Part of a small language model's weights: width 64, 0.953M parameters.
Each number is 200 + 30 x the weight over the matrix's rms, rounded and kept within 0 to 999. Layers, rows and columns count from 0.

# layer 6 attention output, 64x64, rms 0.219, rows 0-50, columns 0-63
188,186,219,203,205,185,214,210,192,169,250,187,227,194,146,195,200,226,209,195,193,199,174,248,190,175,197,163,190,229,233,186,160,217,164,215,159,211,176,206,187,281,224,218,209,198,237,144,171,200,197,136,232,246,231,169,170,224,171,294,195,185,173,262
258,206,194,192,255,263,212,224,157,225,163,221,163,185,215,204,228,214,216,217,177,189,175,236,182,177,150,235,201,225,193,198,141,212,237,188,141,179,140,190,204,209,211,188,175,200,204,155,186,238,176,205,198,300,254,161,212,183,230,208,201,193,187,192
172,239,196,194,148,188,233,185,188,171,213,247,190,152,188,206,204,215,245,181,268,208,216,199,183,239,180,170,155,165,195,208,245,185,172,233,266,226,174,166,173,263,223,200,203,187,219,207,232,227,219,204,108,202,144,210,253,232,214,166,215,227,192,217
189,198,153,186,208,196,183,186,189,225,167,229,198,199,169,217,183,243,186,224,207,189,166,197,198,138,129,180,206,172,204,190,236,216,248,217,197,210,234,189,182,240,175,142,206,192,245,186,204,160,213,201,195,219,168,213,229,234,223,212,184,231,169,208
208,192,210,163,167,237,222,170,199,208,194,245,184,186,232,220,212,204,202,212,170,190,166,213,225,162,179,189,194,176,188,215,198,203,194,224,223,176,202,254,195,140,185,204,183,217,197,196,183,164,240,199,249,192,238,178,169,238,179,179,269,177,194,198
193,127,192,218,207,218,171,228,182,237,235,220,208,195,237,184,224,154,193,243,252,217,209,241,200,184,208,151,221,160,155,229,177,202,185,235,200,225,195,204,212,194,175,176,157,170,201,172,159,267,235,154,253,158,243,186,209,153,175,232,214,189,222,183
193,215,197,143,215,228,197,230,215,213,221,220,136,149,177,251,183,241,197,202,218,251,226,223,196,167,168,149,190,203,190,246,215,174,218,218,196,195,209,202,179,132,188,213,247,158,231,201,192,150,232,219,230,168,167,183,212,160,246,256,235,194,231,185
213,234,203,247,175,209,176,159,217,160,186,196,239,199,184,181,172,211,204,210,213,196,213,197,231,203,214,187,184,201,211,173,225,238,151,185,194,191,229,178,178,201,194,230,176,191,169,158,254,179,195,201,179,179,178,164,196,181,242,215,159,202,172,234
206,180,190,205,197,234,196,179,178,222,200,188,151,169,209,207,174,212,174,156,174,184,214,167,209,171,217,230,206,259,179,232,204,202,187,209,238,153,183,206,241,202,214,264,230,189,147,137,255,205,221,259,235,258,220,270,243,218,257,197,197,201,233,177
208,199,181,241,238,181,226,190,158,180,183,165,224,223,148,218,209,194,177,221,176,193,199,214,176,172,159,193,168,152,205,226,233,186,244,221,167,182,173,239,205,210,226,202,229,194,221,187,221,229,214,195,199,226,183,172,223,256,176,182,251,218,212,209
188,208,211,220,205,242,191,259,217,202,186,261,255,209,210,219,254,163,164,207,225,245,182,204,217,182,213,193,141,210,205,198,274,202,174,204,197,185,223,224,190,231,158,130,172,202,178,154,178,229,214,178,209,190,245,127,136,176,204,153,180,211,198,171
205,215,247,181,190,218,191,227,172,230,185,233,195,192,165,214,232,236,240,169,152,205,172,199,167,142,195,180,271,160,239,205,153,165,205,188,194,253,173,163,166,186,192,187,232,144,277,208,204,176,219,225,219,219,188,240,218,234,201,238,150,216,185,191
207,206,198,200,144,243,217,205,165,204,215,184,173,193,219,189,227,161,207,221,206,230,185,237,208,176,187,155,211,173,172,237,144,200,224,213,211,211,206,191,219,146,179,208,188,160,181,223,221,212,172,222,240,208,199,182,183,191,208,190,215,203,225,201
139,154,210,211,256,170,161,200,162,211,217,185,213,186,129,211,154,250,184,206,206,205,181,192,191,196,184,158,215,198,251,202,240,183,182,183,160,260,195,215,184,219,158,211,173,182,262,209,244,193,227,150,226,198,135,184,194,241,223,211,165,166,220,197
212,196,199,168,226,172,195,215,174,245,188,260,208,221,183,227,178,185,207,204,134,187,231,207,190,194,195,203,210,174,220,209,182,197,218,206,204,186,195,190,216,216,190,133,231,143,226,155,219,213,189,191,234,179,214,220,231,196,211,221,145,276,216,217
205,223,244,247,200,202,163,228,172,157,183,255,185,227,243,224,192,219,211,181,194,216,179,225,200,146,226,189,201,193,234,261,226,165,184,183,190,204,219,222,217,214,206,208,228,174,186,203,209,226,200,217,215,137,193,168,221,200,152,153,177,177,188,154
169,224,205,227,196,171,194,144,176,207,200,208,268,196,196,228,163,207,155,139,191,179,191,166,228,185,258,193,189,135,217,169,225,182,214,195,238,229,194,209,170,145,226,187,192,172,220,184,174,133,230,185,191,191,144,230,213,237,160,190,218,275,232,230
234,186,174,253,220,154,220,230,216,212,206,179,157,204,215,263,225,196,199,173,247,214,147,219,207,185,200,250,154,220,249,184,186,253,202,197,213,224,210,200,221,211,175,164,234,206,221,119,232,226,154,169,179,172,220,197,210,219,196,125,234,164,171,214
204,221,183,181,204,196,188,184,221,171,226,220,181,174,203,185,213,167,163,237,184,201,214,185,203,170,149,200,145,243,258,142,227,191,195,218,198,143,251,247,189,238,159,194,266,199,188,241,203,175,219,124,173,212,146,164,200,262,226,214,244,175,201,231
171,231,219,185,214,183,214,214,238,228,226,205,220,223,230,212,206,236,236,220,208,210,256,172,189,232,214,158,209,177,225,179,255,177,179,217,228,201,154,200,170,173,211,198,174,207,196,151,222,197,194,174,163,222,195,175,165,191,214,233,217,241,193,227
235,199,232,200,225,177,190,209,214,208,179,220,178,199,245,194,196,221,168,170,216,213,209,186,207,205,222,206,158,165,203,189,198,198,170,245,141,238,204,177,199,200,186,160,211,174,163,175,206,197,157,221,197,168,189,224,196,127,215,188,213,264,216,204
223,180,218,241,223,203,209,215,212,156,238,193,196,217,193,225,231,190,197,193,210,166,189,157,253,238,218,237,183,214,196,209,176,201,167,206,160,186,213,224,246,181,165,177,224,231,211,200,156,165,234,227,200,211,164,259,177,220,200,186,207,206,244,155
225,222,179,194,200,216,205,176,222,144,178,188,176,189,228,227,176,179,172,177,228,172,224,168,244,214,209,229,155,244,221,229,203,205,140,189,179,167,227,231,174,241,253,166,265,174,127,177,277,208,151,200,172,165,134,153,171,224,214,220,183,226,192,207
187,233,253,124,215,206,232,196,256,188,142,186,134,160,186,197,179,259,199,239,210,203,203,171,181,199,230,210,231,274,207,148,221,254,220,234,202,236,137,149,125,224,293,232,232,277,224,149,234,206,206,238,184,173,255,172,204,157,123,251,200,140,107,282
163,197,196,187,193,180,217,186,178,204,209,186,244,233,208,176,158,192,191,219,190,203,238,191,218,169,174,200,207,187,170,174,244,214,231,236,231,183,167,230,184,188,186,197,175,150,205,253,249,200,187,191,193,173,187,231,212,262,190,175,185,195,170,228
163,196,234,175,242,229,222,202,200,203,177,226,150,187,201,187,171,230,209,175,176,171,196,215,195,178,181,186,157,183,219,210,227,239,158,230,247,231,185,158,205,258,197,206,253,235,186,235,219,264,184,205,275,237,145,158,203,206,245,206,201,181,206,214
180,178,181,224,212,243,215,172,240,163,176,212,215,184,130,162,203,205,164,221,175,240,172,206,213,239,156,193,212,208,187,202,239,234,213,149,221,205,168,144,161,284,140,205,189,246,217,179,205,154,199,203,196,171,175,137,211,169,215,199,165,152,224,182
174,203,266,236,195,207,215,161,179,244,175,215,135,142,219,146,165,216,240,171,236,198,166,182,191,277,142,150,196,172,122,184,237,236,234,206,256,257,222,220,192,174,264,231,224,248,166,207,222,229,231,234,236,224,141,258,187,168,294,131,223,175,234,236
186,191,290,189,226,164,180,213,191,225,161,211,177,205,180,222,166,184,169,197,164,196,215,256,184,237,182,194,201,150,205,208,168,194,145,242,235,227,244,162,219,196,210,184,243,193,241,215,223,238,214,204,213,231,182,181,184,193,186,252,213,240,177,205
200,218,297,233,180,225,216,199,208,194,223,209,190,212,201,170,201,192,214,201,168,172,162,247,197,182,235,219,174,192,183,214,241,167,211,191,273,146,176,181,217,195,162,219,197,256,213,191,198,208,219,128,233,233,230,187,136,237,113,149,254,159,172,195
180,163,215,219,215,199,232,244,191,222,245,197,213,226,200,228,133,196,180,178,266,205,199,206,189,196,165,152,157,240,211,260,184,150,241,200,131,206,132,211,214,218,214,235,228,134,214,208,151,185,213,206,190,188,215,222,179,185,176,243,167,187,211,184
217,197,184,185,213,196,212,213,203,176,209,179,217,166,198,205,208,190,194,143,211,216,174,231,170,194,218,191,198,200,257,208,168,169,189,176,171,257,207,195,208,250,203,153,145,281,243,150,161,227,209,205,257,190,252,205,204,178,209,214,207,208,206,152
170,219,190,164,263,214,195,163,201,224,235,242,230,189,193,209,213,183,192,237,187,198,197,161,192,202,190,187,237,242,197,209,204,203,272,178,180,206,193,184,156,156,176,138,203,226,235,214,152,171,225,204,217,207,184,207,206,183,200,237,183,190,186,164
177,220,180,273,174,163,221,180,186,215,201,212,215,185,237,169,159,266,239,186,210,216,221,208,139,184,222,204,170,190,206,214,247,174,262,147,198,191,155,243,178,199,254,220,174,225,133,204,203,160,204,206,255,182,202,249,265,195,199,208,240,217,188,218
189,192,188,217,204,193,203,199,152,166,226,174,194,181,182,218,186,232,227,181,206,143,180,219,174,160,196,175,175,196,208,186,237,207,184,217,181,198,165,217,229,256,166,245,217,211,175,193,196,173,202,153,189,259,215,257,232,218,202,186,225,194,165,249
234,200,175,217,195,210,196,222,183,195,177,203,206,156,158,214,177,207,135,204,238,198,193,181,209,237,170,151,184,208,216,208,155,231,168,179,159,228,212,148,244,199,241,186,207,174,205,189,174,196,227,172,201,226,167,202,245,144,241,225,172,187,228,224
198,146,136,244,261,193,139,209,142,187,211,173,220,155,188,242,235,178,154,234,165,175,188,170,166,148,269,223,201,100,212,254,159,189,266,206,130,179,246,250,244,223,181,183,160,183,240,179,210,243,174,157,238,195,228,191,215,181,153,159,223,261,163,163
139,169,208,153,212,205,204,218,184,222,224,199,182,201,116,159,136,223,197,243,224,198,210,231,204,205,191,223,242,208,232,213,196,239,180,228,229,228,169,189,151,172,163,240,209,172,259,247,272,180,220,214,155,202,191,167,245,246,221,191,162,183,165,170
229,200,188,234,205,185,186,274,189,209,212,193,206,208,230,211,195,170,217,226,202,233,214,220,232,150,187,187,177,210,215,226,190,194,199,192,153,164,187,185,234,145,186,188,193,175,215,234,152,181,193,205,186,136,198,197,200,201,178,189,182,164,186,150
164,175,171,242,181,206,232,182,192,180,219,190,181,204,186,139,188,214,233,213,206,220,183,230,212,190,205,232,208,186,182,214,215,181,173,183,208,205,192,208,198,214,240,225,189,242,193,248,200,198,226,206,204,191,174,211,223,205,195,228,211,197,242,195
171,191,248,186,279,194,200,255,191,159,173,197,196,216,160,226,245,156,190,256,184,195,179,235,194,189,174,223,223,221,178,194,261,171,168,195,165,231,164,195,205,227,174,181,177,249,229,205,151,246,233,186,190,192,226,153,153,246,176,184,224,144,184,186
168,194,123,183,209,211,228,243,168,240,241,176,181,194,173,233,215,178,238,124,137,167,224,244,204,173,150,199,182,157,169,197,148,178,236,203,175,188,177,182,171,241,144,177,202,176,224,175,176,216,164,248,233,232,188,214,230,217,219,200,212,238,218,170
131,219,217,147,176,176,192,183,167,208,145,233,181,166,186,173,207,207,224,198,229,183,162,209,208,138,182,164,165,203,152,219,173,226,192,249,214,253,190,208,200,190,240,248,185,235,244,195,205,259,216,185,256,261,252,160,150,275,156,218,253,163,170,248
170,228,191,210,208,224,157,186,200,212,196,198,177,188,207,251,203,226,206,185,209,163,193,208,157,196,250,228,229,152,210,233,210,191,251,235,210,218,196,218,162,199,199,254,215,233,233,175,151,179,247,205,210,194,227,218,217,198,169,203,200,239,217,160
251,197,186,168,163,191,207,199,209,190,190,180,213,152,195,216,236,212,192,198,205,200,162,172,179,172,225,154,178,217,195,217,167,243,202,249,205,195,186,180,211,230,235,211,181,251,193,173,171,131,172,148,207,209,204,195,213,178,160,207,260,185,234,189
155,226,209,193,235,196,149,180,198,212,175,206,167,212,172,195,212,218,211,174,186,176,232,188,240,215,176,182,224,266,209,185,219,200,159,206,171,202,254,181,198,159,206,188,215,180,240,203,219,163,238,298,169,180,149,179,186,202,202,273,161,171,155,202
203,194,219,217,214,233,237,217,242,219,192,179,196,181,192,222,206,207,187,179,182,161,202,189,205,240,195,217,246,212,210,159,210,232,181,216,197,190,172,195,168,190,179,201,228,224,174,179,239,228,163,193,194,225,229,203,158,188,173,152,141,215,185,223
181,195,108,224,184,223,214,259,166,221,194,247,215,189,244,189,208,227,216,205,254,184,210,212,182,223,153,201,182,210,177,212,180,200,244,206,153,192,180,202,254,187,168,133,162,158,162,216,204,209,177,208,161,215,219,244,216,152,233,165,184,218,161,179
174,112,203,178,218,179,172,227,167,197,192,189,207,233,255,209,200,212,234,241,232,178,238,203,196,196,228,201,186,139,151,268,250,225,224,229,221,201,182,197,245,236,152,207,199,126,166,221,164,137,196,167,191,192,215,254,176,208,152,203,228,228,207,177
284,188,221,179,156,217,152,212,240,217,180,227,220,150,226,199,224,164,201,230,208,266,214,156,268,207,203,195,199,229,190,241,199,183,179,205,219,163,250,177,230,195,225,195,252,225,158,195,189,190,237,199,176,103,208,222,184,203,230,212,182,182,227,217
206,176,180,204,176,154,187,209,193,211,271,201,194,222,200,219,221,188,182,178,202,252,169,215,165,218,268,205,167,194,166,212,202,166,194,254,222,241,229,187,241,193,194,160,195,235,226,128,152,137,247,167,163,163,206,203,222,136,171,193,202,184,237,191